From a checkpoint of a small transformer trained on Wikipedia: 10M parameters, learned positions.
Each number is 200 + 20 x the weight over the matrix's rms, rounded and kept within 0 to 999. Layers, rows and columns count from 0.

# layer 4 attention query, 256x256, rms 0.119, rows 81-86, columns 0-127
178,240,216,209,176,223,186,199,173,204,232,215,184,200,200,180,188,205,159,193,152,196,184,222,213,253,170,199,207,221,188,168,168,178,183,158,209,214,177,212,231,234,199,190,165,183,203,193,191,229,139,200,222,204,213,200,196,179,228,211,213,215,168,199,196,214,213,217,226,164,182,219,184,170,190,239,164,143,228,168,198,227,188,192,149,233,247,179,172,176,223,198,195,193,227,220,202,229,180,215,173,182,202,176,208,226,194,218,176,231,165,196,196,180,170,211,213,181,224,169,202,171,210,237,205,198,205,206
224,176,176,214,193,204,199,217,168,188,201,183,202,154,170,173,184,202,195,210,233,209,192,211,159,211,218,215,171,263,209,186,180,234,230,222,251,162,212,213,199,182,209,182,178,182,188,228,190,193,248,201,207,234,162,210,185,196,233,220,192,208,215,209,233,186,215,210,190,206,180,218,225,177,187,217,211,215,179,175,214,184,202,216,202,214,200,177,207,200,238,195,176,195,193,191,224,186,219,184,157,221,183,225,201,165,197,166,214,246,199,189,214,230,207,212,187,177,226,180,161,157,219,225,191,190,198,213
200,202,177,193,181,198,208,186,211,230,160,224,156,184,232,180,221,195,182,186,222,222,218,238,177,228,207,224,211,190,211,219,188,169,225,191,218,181,192,181,219,192,236,184,203,210,267,141,180,189,150,205,196,208,201,209,248,168,219,174,210,181,202,222,209,192,185,167,218,227,237,173,168,259,170,229,221,197,208,163,223,183,160,165,213,179,206,237,205,179,232,207,218,203,175,203,189,192,201,226,198,215,169,175,179,213,201,192,239,217,148,214,203,212,177,221,235,198,239,175,201,171,203,185,208,215,158,175
179,185,178,163,181,183,223,204,181,211,196,200,186,224,217,184,187,179,167,201,214,177,204,181,190,200,184,180,223,204,238,221,176,227,192,206,226,215,198,227,228,176,173,180,236,211,190,204,174,188,195,232,207,246,241,205,200,178,183,163,177,185,237,160,191,203,164,236,215,137,213,200,197,197,178,211,199,227,180,169,152,162,181,206,210,197,242,222,175,188,207,198,225,198,161,203,206,217,216,158,162,208,189,224,222,146,189,180,161,232,232,194,205,188,175,211,173,211,245,218,211,215,202,187,193,204,214,198
193,213,184,202,203,190,209,197,184,179,218,194,141,160,192,181,259,209,195,183,196,169,197,202,198,172,168,210,216,184,216,196,229,178,185,169,156,186,180,198,216,231,167,229,194,232,182,194,182,216,205,203,194,225,217,221,217,196,180,176,138,211,226,223,228,210,182,236,148,245,211,188,180,178,238,195,189,211,204,204,203,205,228,196,210,183,215,238,171,181,215,202,215,231,213,196,128,209,209,229,194,209,200,172,180,203,187,210,183,168,195,156,213,192,212,189,183,159,196,177,196,228,208,244,211,197,159,206
183,231,201,223,195,235,194,199,196,194,211,183,204,184,190,150,208,178,240,183,187,173,230,155,179,190,189,185,215,243,197,174,218,211,221,215,188,215,201,214,178,189,216,184,178,219,213,157,150,215,189,156,191,190,232,197,263,203,194,196,177,186,207,175,238,195,181,187,207,219,217,211,207,208,203,256,214,166,267,194,201,194,227,183,196,216,203,202,148,187,180,241,212,242,242,172,179,189,242,188,220,225,176,193,197,175,200,186,132,223,166,214,202,207,221,218,249,187,196,180,197,229,164,186,252,202,206,185
# layer 4 attention key, 256x256, rms 0.114, rows 81-85, columns 0-127
187,203,212,186,196,209,198,193,200,233,198,207,174,217,203,190,167,197,203,202,184,193,220,160,196,242,175,205,174,198,169,217,202,236,206,175,187,205,174,182,224,205,233,190,215,111,205,234,177,152,203,229,204,222,202,186,228,159,205,200,239,180,206,214,163,148,193,253,191,166,165,228,233,176,198,215,211,231,226,162,212,217,213,192,182,211,161,205,163,156,191,227,212,269,178,237,209,190,183,200,220,167,170,214,221,210,215,240,211,237,171,227,210,177,167,188,201,139,259,211,163,235,197,204,247,223,181,196
177,217,226,207,184,174,183,227,175,162,217,190,202,186,163,187,178,198,198,190,232,201,197,193,171,177,209,195,220,184,254,199,196,141,201,180,183,234,199,229,188,195,212,227,196,205,172,187,193,218,222,186,233,234,204,200,162,170,221,206,170,213,241,210,203,177,163,186,191,179,188,193,224,157,183,201,206,181,235,176,229,233,214,207,179,213,221,202,169,191,194,195,212,173,227,207,203,163,180,181,161,236,190,196,191,227,193,193,174,215,223,203,213,221,193,172,198,193,195,204,206,209,206,206,215,192,231,236
211,188,226,204,200,229,217,182,191,208,166,237,197,183,189,171,204,180,137,204,161,177,188,194,175,185,161,206,218,165,206,172,217,178,188,204,165,192,207,155,234,180,240,178,215,204,194,183,180,181,209,209,216,224,212,148,178,176,189,214,198,210,197,210,177,183,197,227,186,203,204,236,193,212,196,219,179,247,201,182,211,216,196,239,186,215,221,258,194,208,205,222,155,187,219,205,209,206,150,182,201,196,164,222,214,215,203,212,200,173,234,172,170,181,204,222,221,210,182,203,209,188,187,213,217,178,156,189
212,186,132,182,227,237,189,179,200,199,255,213,176,216,200,214,196,246,243,187,209,212,201,209,186,198,214,202,178,160,212,179,183,223,213,192,231,198,166,225,206,152,233,214,218,184,206,172,191,205,187,178,207,219,190,219,187,208,201,187,234,200,208,180,129,191,242,155,201,168,189,187,199,221,195,202,198,186,240,179,202,222,181,196,207,175,186,177,174,140,189,205,173,183,197,234,197,172,172,233,209,220,206,179,206,219,202,196,156,208,201,197,186,210,240,198,207,242,188,178,202,231,212,165,242,210,220,224
190,235,175,238,185,194,158,190,182,224,183,221,186,199,198,213,191,220,191,188,187,189,193,192,144,179,218,193,240,197,217,182,235,212,227,216,238,180,197,192,204,181,241,200,176,218,171,224,187,202,234,213,212,205,175,235,203,202,179,214,201,209,190,203,236,203,177,197,184,225,217,167,195,167,207,225,193,214,193,206,182,168,183,202,189,185,191,196,202,170,164,187,191,199,221,152,218,180,224,173,215,222,199,190,189,146,168,221,192,181,171,160,193,197,200,181,240,176,191,180,210,218,209,272,192,211,175,206